Weights of a small transformer language model.
Architecture: LayerNorm before each block, learned positions, capped logits.
Each number is 500 + 40 x the weight over its row's rms, rounded and kept within 0 to 999. Layers, rows and columns count from 0. Numbers have three digits each. The size before them is the row's rms in percent of the matrix's.

# layer 3 attention query, 192x192, rms 0.185, rows 0-63, columns 64-127
077:477422463589476507497479456584524451431488508480491568472551473388493430521552458462562497514486487467543525470473436469446463507508382529544464535458466461470496506522424445599585546465493528
063:577537591496524493493487531442481482519464514524506388558510485521470512489477512491457556511574548467479550552576553522465444519544506500450523553517499574501438577450511504466523537527465521
068:478458425487475504468451499508494491461502479536551496464485475470491519563468498472542515464602450519529522524464468482485549550515521474504518471507545451595490529492500548568445506516496508
063:519496495445475476493502536527559569484493521507461490562562613538528403580493556471512484505514483507472522473482474522498602503473541490540512547573521478454564484471405460550505415537527548
062:486515466557484513459532513547516404394540492497496495475509528558534459444470485454531449486586477490484530533490500509540488511478433432522483494535477495499476476526450499576495550543496528
069:541453550515594471506542495469517464584465445448586523479458414493474501529518594459526470464454499509522599520487554510519526443512550485479554433513462506411539493455535550464495451485509479
068:545528510502441480470538483535503498475498432466505522462510577509603529483452471481513536480486493447523541526401495485471488552553510456503495570545416546433446468481505531514449454512441561
067:462522489567560489501476502478487532513616451477546495534443498442544500468469504454471518499433447515464532474455529473525488459460509541496441498414461481546487546514498449466446493486500427
069:459489469505517562528518478462535412490507489379507564535539515502490521472505441488510527427491552466582537511558576551409496523539549545526496539541457486552419440522575527483524455487502521
069:498545518479506529492467528518432514526503506515498420587504513490445475488415510537459553549486518491498594536442524456535491508501574504549526561474509489473559496467540528535509535452502488
071:537529487513445450464525558509555512594395457527537499483498578546582466407451494523498478509463461537518522461508521471505494511451548447506409517490496532483454581512464500485504499511495522
064:588493452448519449529422507499479479487539450495483538502558429509520479537474438574540518503560509494531482516476463505529552458532500508442538489509500461560456503577467569479464502545530490
065:527531425490500496448578478503530497502557479447475515492453450477492540409485483468452566552490485487561457544509556485451480422484484544556490545496531437539445478447491500520446496487595476
071:507534434495511444513443446544557548448467532526546522478596504484515515523568509442516505479560528458492549468492587512544545456440464510452500487584490528533489449376539513532434508567499460
063:485538483525536479465510474569504521544549516538494494502473562455500515523509593501503560494541487462577515497456461462465636461574507562505538494471521460491436496462508492487499480457464492
062:522526497550493420472522465561453477509470470519432461548462455558496573485492528436617547481436474538509524459484495495473496449497493554522400417522459559548533405594476502515533449506539538
066:535508528540550515504511550484424493521438462508526523470518493492476506459542453460406451572473468513486495534515412455446422585528522535470552482428507486518562497540531441442555529525561514
061:488451533476423463432548450479488546523494553509506453404534510513479422537495489508487481566492547458594570522565542520471473501541431477554460441450524458480508586467556533459499505531492511
074:426574484507467481574535529409495493507498570467485496488503469536455434554451496506528483470558568480429511456513481521480479572524459508497513452476518477463512495551498572501561414462501451
072:468553518511469467571523496484468511547441524448463455483501464476502545466475523520437546483482528562586491449479512522503471583553561414480511473466520487516541431555464498525511446493454510
073:578521534469449498519466456457518440495514579507556486536480521488507481527485470568472439518489471496357534510556490506432500525507618396543465531579488529516467473472579478508470542465534482
067:475434431544505482523553485459486465453495469457561453571513452462434522491552495550482491528517542558510515460498463385543486477479483496493531483458564530588447481488493477511509469592546537
071:490570447503475442481467522513478550479527523500450545462482502503500502527476546485451509460509554491471501450534443559451502567504531526507541414530420486518523532542454485479501435487568541
069:503468493505452463442538448534517452433459486508521503430479501473470498561551468463468473430431452546524442489478486497495451486521499474530501496545501437476511534478534544531512550557446450
070:472429483482529506498475574475545516535431530541402437493542502554550544504445557493482463403482549496506511567479433491576544487577500466497465539484487528514480467502492526526521494506455484
069:512543480514427547477512598490437497566451454528514479486562452521509461489508482484445530476495513563566569491440587470521465470478486490605501516498539488453528550437498567528494534549504502
070:497461508557556442493493505520455516502486468541466438484461495512484526586507488496499416441507540480529474486501496469439471539540486529557509484539495470523509529487505489503529567537529543
069:547485462521502522552462527532452458552473488533535458459526549478550481439505518538473525467380429492513484547506500427544524502504520507428496550502451530450501465625537462541478494523464488
077:503527514484530490565491476455520468416456490500423469422425497497623544571502480499530514494512484446513455512497572495480437468530432523562484541499482477559520480541483467524491439522519510
070:515403475492528509560492499559475492509588523554474547519510489533550490483580502501531535509499453457548499557497564545494510467491503440529536479542556528493491552497497483528477455476559528
067:528478492503502573432423488408503445499502473492460547489505459433534486557551498513491534477517404539449504514563564557495532467484462528484533462497461466502453484529458472443488528533482537
070:453546541499503517527558480462490491373494429537500490483478572444455514512538540495615526449487483493553529483499485547498517455465431501542513480529502461515487535522483480492600507509488433
065:514511457572484500469498493533533446466447486503461468558525489479536441462533493537528470485476514574510416555516489474480468487483532556572443499439485558473546425498538545516453546531458502
067:502525487525469513526578564512599543442515467451634438529499459548526468503571445443545512500417565515523541421470543499517524493469479591508532491567495546471468462506463575504436470537531502
068:484490477521470483513441566589511501478524549525468501543491494549483484418506440460559520478422487578509479583480512477562548475429548488534543470548425438481525453521481543541472458522513518
068:548514542504493554432552437550562459449493537461487435505498461494487544463606520429528593540492534448547508502510513520528522425444524528485477512526514513469496526439507528434553506532481558
070:460510438491536458484497509472535459472468487504519403528604464495498537516475501505492497511533516455549505480529472413492620529550514550544511507422448530525481511492523509537480525526580523
062:488453491530516476500539463508498580473508524479452503544500550472491462505465502550564522456477442528505503563501453485481468436459472521443531551542439502557514427468492487479453484532453489
071:514486546525509604483521521535523442519492464512511554520546438540419505452558510444533538456480601491587477520589464532477492554496408537537543499557473467542526532521541441498498585459497499
066:471580503441483501545490510457518479536467546470524528455572556521543493488540498484489456601497500508549586499488457514517478615570466505522485538460451494502480495430571506477522480492463476
065:414505489600538485533573500530501472443486513495510496464428474530503463569524500443521555518520499449454423532603464472446541470457498465503467565467506503515547533571530542592523532496513531
064:471523548451514438505496529545497441444490528484476579525504539447456429495458463547543456534510518510497501478442461505487443528524533527457485523490479490519517429513528559422529451535471421
067:435555466419564568519520512514483454447465500547539464545433416501553502496439548554463471477513479511517490487540502527494481499504568395465527456519473499580469413434468579445608554531432524
066:499498536540445468414523502467594510506537549508456472456544519516527541465474531504515466420474527433495569472532475505479506525511503533495493484495435505460476547569545527457519484494564502
064:570505515527474495532540558487573441530452538466496439502548530460470522491529461559464548545605586546507474506544475502437523543480512428551530475491428495480453457486564450448521511485440459
066:474474477463519539498437473524567545473486531510545450478568450463497526515526474559458548530485491509502476511565471498523469529470432496476510443451528586409459558461496481464502474479508501
069:462494475534519525502497600543479481519508516506498513576456480473411468490515447486537519498502532492507464580341503413523538552540535500441474556490507499493508525538503480484497430589428462
073:453498465439473491481502405495493459521557446510534496480470528401491521508454574408517509507517574537420515459544534469509498447515441531582438529501514490535553511481489480462499445496550487
068:479596531496504499510475480499522557468491540591468427412454535475490539497452527512471493532557451531501459575471566443556485482494473489492553519524517458489525480471487595517520555523466520
066:516447579447452456537489458478461507554519522495537524467549573500502433563410476462501500452459530432586436504542548506474463525432475523458498464492492488513523564495500538497531425496465517
069:585412467503551549490479485467540460456510388502515519561539528472508482458474569494466550548476483407511458542451476463563550493521522516470415511443533513470551438485488498463526499520545525
071:479436531468439517558472547468486489471474495555507376509504601563506469539471509481506497533477507553483561406585446553474546417500522495488474451544497464541536504494476497509528484546501550
069:527542482477547456418531519511519471530557501499550494472532513560516476497488525495456559492557501498569515422505479488491579535540435530469499468484530519490512546550496565547479561445474534
066:521482537467533500520580477450486460551537533486464468541514488468512528431561442546541449456479507600516512586499471458453531500486462481560482447523493552537493462525428524451511523481467537
065:546559453537488492472473471552465451543517507525395446441427505518503495515507479472437536489432550489441502516473507558409436555480495452488471486528445548471552490530564575558517562467500550
059:404541479503481492490556526490515586496522483474437523523531521488472540535486476427519433519500512439485547466454507443487500568549524503450535476520470503497504416459499555562489483509537480
080:542513548501489491460502458472567480601435469545476496503549561491548486457508529535499419547537512528480506559492474445536586460524478451457496461531482557528450440486408510485504533484508464
068:461520548488482473527495480470508488556522535515494460521483525531437537511540503421515518511501468499550421488519565517475535516494482483510459520431464570473541491606489427390473552502423502
073:493496601512498468470497494479569575544534546492489538567502504508574471490533451516530455515484389515430484508564478498431529519512407557431523479451468533475519518518428432498476458449547470
067:458456569489476489479464468521517514505468586475558489525526494476525472564480500517513515542484479576472532535507511443533518503513547500522496443427557480495537562585478449440517442499465472
066:472498552445472592524523498520540498484437437479628458486465479500444481502489528562482496499581472549446468411463502450460436505509532500498500591506524445510421453542558573569534516497417429
066:551414505490474470543525556479522506485484537482473482540486565575420446484603452535500457541473461492583523515515501468521423506503569481469460541520494453543538469541517580541457541553531530
064:500513508521523393476501526522511558515525451451443458467491526491559508543499520470466495513507523528552543509531522421548450476462492514455493380509527514525409486525495544463398494491557578
071:488466418484472507429448459491499503474534498520532425480529491529511480524474475572525540501451458562454573478547526469425470438549514507450480518591507439532510486548451584536466485451485506
# layer 3 attention key, 192x192, rms 0.177, rows 0-63, columns 64-127
070:479507538483435495472482490557516513454587482472472551538547520404462470469555532514554555460510562458519473462471489515463562556512480481598558522498455515542512521509476523465429537529542518
059:516501500446557468547544476488432444505463473529516440521455545499500495489430454530537488451554537444518504486520524486453520507490514510445552593510521522453499485542518411497475516553496431
067:518517512499563467482593527450525526460492480510509504483578512462527551523444490512537439591527485494563492484451447537485530426494491494599466527499536490497567531513465437467584568496547482
060:511491480500495557481570547540551560452557507467483505493505443488543466492498566515543559538445484537501502503517561505475530511510488443560544485557478511506519483513506598527450539525490576
059:537567531479498513486462382517490475477597612448543455485499570527514493513453548452495516455561517483492517493488456493523522510525465508555461532522503489508475542483506535510511554478540490
064:502504459526505510482546490442516533491457519554510488532486549505456428508527495537487487525478499537486585515604493541492542473477559460443503423517483549488492539429496568445540484465532475
065:526563534466548550384459490437540468517568503493552509506503503480543494475464449520503561477463453459455523484458460509536490468469417496538444449428562509457459462450497473539510416486507472
074:539468463538497489521441584453532543535518465499509476512470452453514606525540514449520532401444496502523524503530490535506496489487433646546460491535503505529486502484377473510468472512524533
068:496523492428543475498602473505483522520493416486518447510442476511514491539487499464528551467556489489525528513429557575506424478523388534406445475460491555539509546459482540509450463542447521
068:555450415563492467578556511570496558502484461516476514470505527562461505481456531512560487576498458487472541495497512464525541420471497503405513550486553465562553473518550544480449502551552518
068:478540565492500561476488572492526519588523538479457488468510498451509489483497533476475536493435508505487484505475459412499407446490586457605500536489589454487460462518530472516495516457460402
066:498495483412452517504449465522452543422523573545457526537524508567516507499410446513478528493598446485478506507461456467473516475496504504488561508452521515480507491499523454453483440521535492
068:495461508495491455572520484524471493482536487414456523500550498477528502475473598527495537468527530489598556500455535457441496448533467498439457482466432522548510544455519447504508430499478471
063:522541543562426477449531562475477471519482520491549546559528555504539507476478469482487517544496513415497505558510523547532511536547500406447518555449550537475484447466552485543421399548496515
068:476544499485523524505597440461456502505462506499467486513484538496582516502480466462462469476500465468437519445500521447484485470458486534490485524443463506441418375421458472498528522496574594
062:517512534570486534384519457537532477487463505536372458506431528481568454492514446516493477554508496499540559518492475437466546449489530462515446497533479603474502552552516464496457497477510442
069:503504568464486482531433529466470403497486532490467560517516432493508478503621429533493443546523520468509518393501552483496511522495423512473513466529533517482492532490495448434508571534539493
059:596521493484446514545491509479526540496430529476489439509549505528511438572444474530461545474473547466521486466447586572475542428512449477456528468450506506476489505471492490570496464496525517
072:535500493424475542534553602509540440459505505508506539416524493495510422478528449519493484520471515529576481508511499468550503469555479510412486500504518485526467512569532543476496482501473525
068:458479508523521467506596444564545564433458476495572460454480489538512564446488426433537541536509502529467502542548524463545530490417458520452455487502464485426553499475519523488490511533486520
068:563483505409509489559455548450501424464460533480561481534557523537496457477531466439531480548463514576470509603538480475470427545463555496498570488509532517502419509462534491509495541432510512
066:444467532541539489487462500542479530482495486482498473596499448504458542511432560476530495526470444480529536480515478499546555491480481603537538466537505450506518485497411551444564453485470565
069:494585456518489467464599494527433464488512522526448543530463425535512513483531570415542541592492509522508555501552503457538486467532508483476496463450495444502543512584483513570501451559519550
064:469467561519449516455480482491526492455518461502510616562472545581505474515504442503534480377435597502464455509536514505462373493466435421470509525521512505529542507411470530457469522482426508
062:455485449539485469533559470480545542460464472482496534412509476582501493503449470485420457533469480551524499612531444504588415518534503467471449441465505473606487528426528519463510574468520482
067:476535460462502532508465452481544479469493514434383479435530518500532567492435461552462458483493453534471532522501539497507451447515467504490534501506471483493487475520462462488466505479504429
066:448524531543447426443521543476503453514520560498517452510547521518422464503548490523473484526452545463525557468583472482506515509532544650480537512410538387503554530506506466451514475511492517
069:470435501512481465505516468493493506547472494487497504557471505494505457456533435533441495537510521438523448529478510420504492538536449504460456523475498498455443517485485473454448477449455426
064:448538586461550512485402462403556523497453510479473505502500571450518532418548520519428462502529475441513478505458465502463531454494454507510518492509495491448523569559535502454481371499430500
068:522596484508446553511529541502467495462526475531485481483482433438510461538541441534388558435489458558511521488467506496459537548577511486501485474491482521577559506550462527498523529445475556
062:525502499486482495462604465558492454471480451560526567465516569489502473512538560460463557492519471568519529487459563474493534479506517504486526505507515463473501486569426556500508529434510574
068:493509508486461544490508507561475500530500485548439484428516572510531505507583571418509494403561511522467527467482581557463481471549553516551495501593519483461541457469557474503489505580461507
067:589508513554444468486474437512466477465546506486527525549492445562549528517528477516554477554480518439421456496512483495389506526492506503496477449482426505489487507503623433539436538496473487
063:513452550459533495440551516499504567509519522472472421545583447508474546531528470561561501545479550494529519473523538529515550416532520469511509516515496509476512506526477494486488393503486504
068:584510517483509443466546455504574541487464394520473440544537483532343524511536466505443513548458557453493492479495509538483481529552547475560525530430530527495536519566458527521518481478560529
062:535549510424471494500550461505526460475456506459512449530493537485517578430473528467603511490571515471550524457544512488514451457525496495393484508505485541475507430489507484469564555497508503
066:505533425497502499506478491468529477476524559474533574556523499474576465483510465555479497548499496493576496421564468497477537476433471502456446492508478543539467548458476472508548499521554548
061:539481513543574510564531495568497485500443514545473487525481528470525474519495520491431597533385505512465490529461521515466413514486531503569459454526496456479558507495594498491491428490369521
062:535499469491498471423474477453479458579532546478514569516423539475446506446496495561566446522552533495539504443484524525514471510564447505557500472509429545471445523536506470523585606544551503
064:516561565485488446592450521461411551506558479536443432474477505554467579448527497525422522499563510487495520513471490492533542473532571484451481521465550541478472455555515517493494521466532520
063:538449481521507511531558524508476446538490613468578492476508516538530469462462563534500534521545465472460494447476497495490483509484478510552476526539446511538492586489485452488499486546437475
063:557460556477472539551504576500494437504452510515524482451478483494511499429505543523532434425481558473499445518493498471433562486476444579483497461507587445484478546509427533422434545499525477
066:466534493521529514504571543514546491456440437511506446530538523523488506549480565497582588386449503539454535491488481488514614503493512571520462521607487503507515512500443486511543464466443470
062:433518495516501483540610524497561450520498459511450439522462549490513454486494537486526457482530487502504525436495491502487518493528542431522464479508573526494494496449542530445528554518498512
068:505502487487462438558507519495462503442545457459575523485502474484464480454537520534515523518511606447468494503501449478471477503449502520485476481490530505476511481518550510469540467497514463
066:479469474541475567515480513475496493505492510547458494470463465473487527488448601454470554494474480504470518459493506430565492501475444470513485478472531496436542507472569570487634529535456520
062:460464509478441513551491488539546537486503528583545564554466495529497482475509485562486500534529464472432403471455439523476514466524525580499511502493507478494537518566521506467468432502440449
067:488469514587516478516545482555456515538495532479538496540455500457519540457605555460556427430478530535485551489457538539437450384425541536454544497527520518484465467496514540477566474536562485
067:497505510475437529589545491461504520550443524564515500507507548504514528522484543492491539481504436508495418440520498466477491488531462455476430470525459435488500540491511444511525479471461586
063:404520472475464559501460580452497462492456531523463551568590490458508476547507491495471486457462515506542465552503528456457507491554483518525528461436483480455495486503436587495493566524517515
065:433543486443537433452529563508568525546512449470566486539525425456549438456562561526519518439541512439518481498402570454549504474484550501505418517535482513521492391506552537493421485495495467
063:504433439515441487472458504480446431489538523537443434487558503532499540557519463492542553614447480556455507457560451518530504447572541482520508497563450467463568565495458485457489510480526492
069:492537499529500481425552462474440522498509520457540510446478460529558389488491553546461539598445502492484547478461542484531514489604487454527500515446535523482515535584428486493562453447462472
067:464512477410457498459420559470555441475477522548546501574453522477509546514526506549434475495474489525528546459519483478444432475525499531556519488489569499540508534495533504469530487513587492
063:542544527530508473491427482518518434569498503536455528524495555484531535490461532499496562498481561488455490582503452474527528501554513498528487532553446457543494566485478488487505478486539487
061:527429514544528532486546561467480475437585539459477516451492550539455479528517483514485388507475477517467504460515500442517510518484470418399440422510484545514459516519483543489470436470436498
068:472508474475524502450511518512515553477482527534570489451451543455448468551516459492556502456508450500578516523461495459504561479517518498489533469547503517497426504452496530562591514464533493
063:465465459515560482436472478505488513521461477545491502517479458469459487415468473514454475490536509504463440463482470464487479491519550488456490465461543565529455521506459421507506536503505480
071:516498444462464483439487533535478538533455413476571454497495469473505476535593488474460572511477515476498532434404449451468517537507517495543522603484495438499502494582468496444495515476531520
064:557449520491515442466553521457553488534518466502515444497551451408447464522436430546490526502563520490466442464516495520557454515421527513459556409488601435523482528487474535445491505471534451
063:444483550513441592424531465418507541514515408506575508489486501530506458454531446494500467456465559473448494558476551489452453511515484497516478487545399426435441473465385550496484529490495496
061:498494484492526499477460486531507440458530532570488503457513521495491458487474482602477552570463484442495480494505515495525480522465530444511518538575526460450506467586466468495443478469503504
063:477503586538476432468508467446524461475539450483434506505564441458608437440511509512482494520412456599600498450524478438558540502507416521465451501510565582534545526549564494483518498466538444
069:519446446516523518419550499519514518471570435459467471551480570499496553524499448547477491525514492519530493497474552512467497505472568465536380450493495490507496498482417525520462490428537493
# layer 3 attention value, 192x192, rms 0.142, rows 0-42, columns 64-127
089:438481503516518495460485483501582502480477543457558474507490500553547437505540517486546503527468468462489506576431487518475524432525559504557512507532518534475535501510438513505499588437469523
082:535481506490459551446520411552522463464438453502486513502507528457506540522546532508517455504498497534535479434454482461539506507457523515527472530503429539492475480554493519534403555476426532
095:459553538516491460530524546473450499542522546542550491527544461489487505529514531513494439487480525520525498512484547539510483535465448511559522522526544547529538562472536459480505485526498471
086:508577602521526543374540469561456476466462497492512479555510501505497551562500497508489450537461545463456465501605453451488525507480466513464492484485488524482505521511526535437534535536520519
099:445525523504511526484469475437492428463455471582463424583517544492467459472478483508548452462550460515575499472482496497493590532465544547482474532507510525532518567445442566484453471542570535
095:521548466572493424465493548554488445500540479577515488523492457485501523492561523489536491481544449485529504466499501498479491444536572540514472485512504419518439444536519465583452478453528490
087:465435484508516530538508545490542450499471478501495535527407478469473439504495503552468521494474509450543596481522454500538529517517476487482491575452604495453523468527511530505565480459504498
096:414423598528466534512517445487479542526430528516506475447446470442458526442494488579505476474470517481513497531467485489451527463512470493501569553488524547523531471497548515485537390502523534
094:513514536498478454484505526525549494536588555439578476472494493461511547450541495409428472537536490530514465528509505471501467526423447491542453511501489501447604549553460521530495534468475462
082:396598503484483476510465528437539531495471515564475503443476503554527525480473496480512554533506499478421523532504511487436509467533485562495547621437470488446472408557485477532539483452439510
097:459527546510533481508563537476503462579523499450542457534496529617497521572510412519475479517471502532551562490533520519469501496472457476493521561504538477540525487517538518489489442451438482
090:504484582544425474571469507466445513516564492554521484460466519502463493474472468594440516500471553431460457519528528450518516476541518487543455525544443555460541478522599502487499525544484555
082:454439544528482478468444446629518518473485491546581581546547552502520582497531550537503522569515496517458565428497488504495541463541473545499493418483491469562459469442508504537464587520497417
086:493475517507571482532497534493543579517535384419518531518532513480480498459511480480537595480433499548526512530431476461481491502468451552539483508569593480559501530451415461496493464479476464
090:541536494523496521494508514525544524535461491516477502519481471472573485434531457415492527499475454519498505513474469500478512485481510474550464545529467505469472490431505529511511560469429502
091:507459610469520517514510506460484500474481475456488442505464501488547460565563545482489521526512548509553505474498481489584524560520484549546496546494459553474480550552475517487529583593538486
094:485509493480578501535482454597416524493488463449527491534478529498529481569549550491563533525436449542496488480490451533455452495511537558557518474453542456447532508484389531587427439451506503
085:490512441465483510461551574514500496472504452505417479483603491541502496483467495483511462577482507511497512469463584496478473506433477526523511406550505476533502537462397365504511539500511546
094:582516471473537478501570545499543520534490574471460464539521529443497519532483456504522503499430482528493514550565566495470500467457456554538541515448514481470517538458502465498568578490578502
096:492481493480563477436493562502554504522490523493522526533516527553498558526523514497490486504498554486479441539499475513547507543521494530571439515501440501559493511444482531519447556433463524
091:423418531550460543485544490577458490481488525482502531508459581467584451500493481534493485521488522511519511523500503501498479431553423580494492494539560492524596517523496508494547508486527508
093:525495480551535503379472472509524552464463575510493498501483481470580526474477461523497510449455557492559520604556518581502524472513433580547503492479509541494488505518559490458483539518544486
092:552391539446451511494534502474510527540480525475510467544535482528482514530506466495482502511516534504538445547545502526590493505454517508469498465573486539564491531472421486450531512494540460
087:501562483498501473523533477488497460431512518500482523456452481494438461531509567506561437470516468523539502533446517457498498489497595547531493422443520506528554511500548407542440490455550416
087:460495485473477445548489376463505590448448484571422451510507543466573498533488493509481489550522520521517511501478487520531520575507557459481560428491469539481450410503472455500522576556546554
102:511599454527557425470489506482522556493484537509476489563477445447502505496586413464524501540473467464525479545535490548474482489440491427550491510520569390433433516459481498510472531496465493
095:496510530415484495469477499551493465584498530490468509556477450563445406432515484595521472499529526499593454489546462519506473495518505501578451482452500446442552500514506518522480532524464544
079:479487480572551497545488474404516533475589491455527423554469451582503503478615377429446517484508487521596455471540478502507483487484449483481493558553501430505510494538450526501463524499449509
101:480449538496520500550466559563423474506537527512424506486477443512499528458505539557526503510581517482548517494540497451536502472527480535495515526501517475496461457501497473502443466522559532
086:522567446440476415559449492510516543483521482623507467544512525480479515529490533508484459491542456491532432502489510477491523541520480490443523470564514453525462528531474438464494481593500545
103:532447576491457533487513487481449444482475531539461493505462555476484427495507547489476524487520498485454539489499459482592464575498525464506432443539458581460492442548508479505499424547492506
084:535564482481473509501498590527499577512500437533511508499558412438538560519488479481515484481553443475509514513499485499458469520574553572452465495502481480539463525530479449595497486496450449
091:498489491517518439488516495464523490565528483513484470514541528540601483504462429437523472474506476481427513522507535549494500479466543529548500576545478513456500470507539480515569565411560561
099:549488448559457486528527514533552521508466503505607487526447559454560498489460452465461544473499440407448490462446526463541488514527514528492554482548517527484524499513511421505523501573507505
094:550571507495501479400522457464518390520468516510405460521575487530531534485448538467431484500476525454568514472491498502573433508529525520547419431486491531447468495528552460497501526544480523
079:535527525507585474440496442469501497465527557552472454517416540514552516435450480492493504445470491481522534500432474610483474499555479496584470520443518452505523512490537544550435473463487457
099:537441497518449499516525506535466516474494448553434529423456451552381500425463503543518414442502490478531550558514529469524427534498496455505493463473484491512469449515462487508542530498501558
089:429467470590436472533511474466572516497509495518546579569498441535479492507525420478550504468495468546530459445491525502551533440412571520520485466517506445584548475449513481534460528417496468
090:540512450482449486453535508470556511487501521529538556546509430457482513450507469480544417519489416510562506497484525507493491448432493489442464506512436495483457480531589431463523488557498480
099:509461504523540494496538461496619447473498429451456467507512514544526485529528491484561521503458448439509457514466480447497515446450494569478514561482558473554403426471430515473536512456543558
094:430493558585497526487490486537373516544505566429528481479505495471462527462463483521424482503458534528517486470458502426545437468513503476520483549514448508487493475501595504463506473550474504
089:472595478486550532483478417539447512598555535494565492564442467495613437522544466501555436532511563521479501489537517488496445464481477568569468453428486534529505608526537509511506570475456479
092:551463585537544536473468422528529567449585466512435429512494516465446470527535492513457542461492528422464434510437520524548503500548538492482501509579455570550487458540532475507471502503448518
# layer 3 attention output (transposed), 192x192, rms 0.134, rows 0-42, columns 64-127
100:525617514515474481597539583496438443502522424480453472524500491427441508487485463481482483488500474507512499479540508490450414564474493546449505501458531485452573549480526449496473467535565437
098:503506475498538451567501534504521522508509506491534472423499468530522445495412487501415555579562529485491504495517516493477518509499502504470516503496528493506491577514587486520640496499527466
109:465441506526487572458516523508514537488469490473484569504452490498581500459531490492492563521491457530537511478532495449480500473561508413513428509438470537525471448518506541515486479490510512
099:534430441494543478537464484452530480509460470516496565465473482561490445448485513520482525471527437482449541498462484575517513503480543472519534513526511548533536506559566433552494527519485501
112:559525499468473469489472539489490447510516455491582473445438497482514580493526439513579533484545501524442478506554429510546466508457508536498560435530477564458483480554479453544520508455458491
104:470500495489454492474519484518465540469486483478550474553470573448357403499480518515510579541490535484479427469467454511440482583463512473507517529554508530457468477469451490432517533557436511
094:551501495496476514531511500508493538548541548498477487506523478496586502490507522532483469553417544548441419513572541536472404542471495500568515432466413552546479525481524521461500482503438462
106:611524481473525480472504510447521398546520516584477511475480549539545454510522524457496482534554491492406538533475491493514531488518534479466442452450456513499515507559422496453497511531523505
104:449492449509491562492508477505472516426453529478468559519519524490469501575490529517502485433476500515478561475420493498527484491553506542461494500515519477536453535465550556432443487512492475
098:519467499504454557551538551517478492503502514461471496563508487465470420549474498447462465538478449470504495465468466487556447520502514460532424436513498489468556555436473526466493497502573481
112:522470474472480511513413515570463520422508503527525571563455472409510470459527542501499529463507523537516507547490488505562509514503612514534477486502553481563524504561522443489529551499496483
100:517453452443549568514523491504517510501467461519537553525565487486482471544499531472508481476499521549520533531511516521516515529480474465501523477424524410524535503531470561576506489479504449
095:434525482430553479537481505431523469517447493483514523481482430509455464546436474487452479468485605463448426475493472445440513508443530448481530579512506512448571491468544588459537496488529507
102:529510475537469572477474543511475447510412612528503557472468480573527496516491487540513543474504501525541485573557509511439496484477602491520491523503412485487553497508559490521500592460501514
105:389458431447467562483468485460449499450463528543499507485519547514474539558460541499496478489501544505463488518488500467474417534471520515511550490491537435463501568477519568462515512477565482
102:490503450515455460489453512548529491565455452515531498449471444489527553446474488515467538409522476472478538451486502531399495469492477481458485451510549450522529473488519454533434466462473521
107:477534494543476468469451479416553437464443478528484519442472494552479545477454532446444480524489507470537541534451468481556492523463532540472535490543458473489512487519523463483542528469510495
093:502541555508497510529432479463511519493520568466500471553459565521472524416523452538518522430478476473484434518521419512511503540569511475441492491517505525468440396545515555487564530503555497
106:482497494558509563445496471508503539473518526487477531467463484538491514568484392531521445530607494535519509477502454519470504496496529516455405513580505522599504484478480513482501480494529485
108:469499509520522541552507483492436534547506507491499465509442499479503443457535475551594527497583488543488465447514522497501430423445572449515501554509592500481519488534528460512527495536477458
102:530595517456518483526551512471545476531549528481508510548537474496458487461517456498448515474480510464525525578455468475521510492504475383464539462449511590485494484562519520534484512513483483
102:479565567523503584568540546404525481590517497490500524518455472492496519538486463471458465504506432571439442491534479447488474515474541416496459513548477495460448559478494496515540493472448521
106:482543510484570459453453511505441508485555462502538524472435530537424442436548459539537466468527507541483563474453529504430567484505480524450513506443522529485544442562544475507498495520460555
097:502486563512450490478471498531477536541482492503557450500521471489490472472522497524517553566488487493487548490545530451554498518498477492443562519500501494509450453500478572525535514489446543
101:546551523472501465489527516490513401521577480526491403473449469486505492538498508483524568475521469457474535379499513502481483433500402487453418485488529510487477507448450489495476467492497491
112:470505496527388585485489504536482449488481477481503490462479495541469511540460556482470537397530468573486558514457497498491477577507536576491436505504447528520460524480464519489475496527531476
108:547494499550542528455468503521491521488492495527549529510485533464484589545493518409505458476469505521480547464503548485518474563464526550498517524570439505487510499441533513491397511506552411
099:559490443472490506424513523581456471524459509480481556503498543443489422468454533537484474466528519503472534505510520536519530546464549593520473482498469520435471496500431492513449452480506477
113:469480496514429489402497423393485533408516492506528467545532515562475473520535517476476477513441441492474477470494483528427504559483498360543492437509452540561526449515463501482436461489399513
093:543476536586495514457515474478514477546465534478493540464493531469549565466525522505533564451503554485490486479500478551452510498503502470545465515448478511454458497468477536554456516496557433
115:393563415413487452507515467498485531539542485471491458480524431531535614444497544524533536539506552472533472490496614495483540461523460459524606514480499492535472472439509513561492488492504482
102:522506537518529483530512459547447446476561577469545493499505593557500429515543503507567462530506530499470535496445563531551509500487497454491497566554535507471555507517559553443463508496556521
105:537549475508500576460562527508508528420531496424504515520477483486483527498477530464562512458476530473565485551536474525471526486481451505437542429448479509462567535502450478499539475546505483
115:495524555466584515524488456458468496503542539531391498500576433495531533535521563499524484471487554515512499526494530522422540394524451449526472470460464437492496501494430541488526511496515497
109:480418490483571583546474484503482533497527485506532521468481526484467497525478476475533531427520491540420488497525553498483452437484442453446505556546510519444511552489463469548556464481498422
098:512498515471495550536525554520515450574459539432484482469516491521496464543469477480484539598517558520498441489550523438596463465474498547497519450498484521447532535496483468484489534572472511
110:541535536425521491425544461475402477559549530501504431524558548501536489528505483453493501508529488465506484484495525504498524454516444475482519430463503542521484480510454473544523477500512497
094:486529538423519500434492518552511480487494549423506505547563526421461487505538463535496496502523485472449512562483517459439520558537454593500555542520500516432428510505489501505546418541498504
095:451576511506523528455434453545461539470575517504420478456493507507489438553439479467474547520522472489418532501448471470442519495576512534536494467533514466483497506462467462510552538467483493
106:517536464514439490552469579506496560440461501538507549520486494497424500489517480468521539421547519537507563457512510558461530481511514470536571463490512556492590553534543475575494503565542415
103:455484442426508503513493457498527475457473546542491572552545513504540452514514543460445524560562507432461554518441542508514522513498559454515475513465572534496475505498476530502495484514477546
103:473478497500524515482529548471602504506463503484485512466508512475509537480538562489496561522478458457515512516489470503545463570498541514386498537524490457435506477437513464445480447555508514
110:472540397479467424509545575510493439491479471544553530557484582480506528483507523469537502415471560552549480507559443476454505481445464563485491502450492431474531482503506487466444499529487527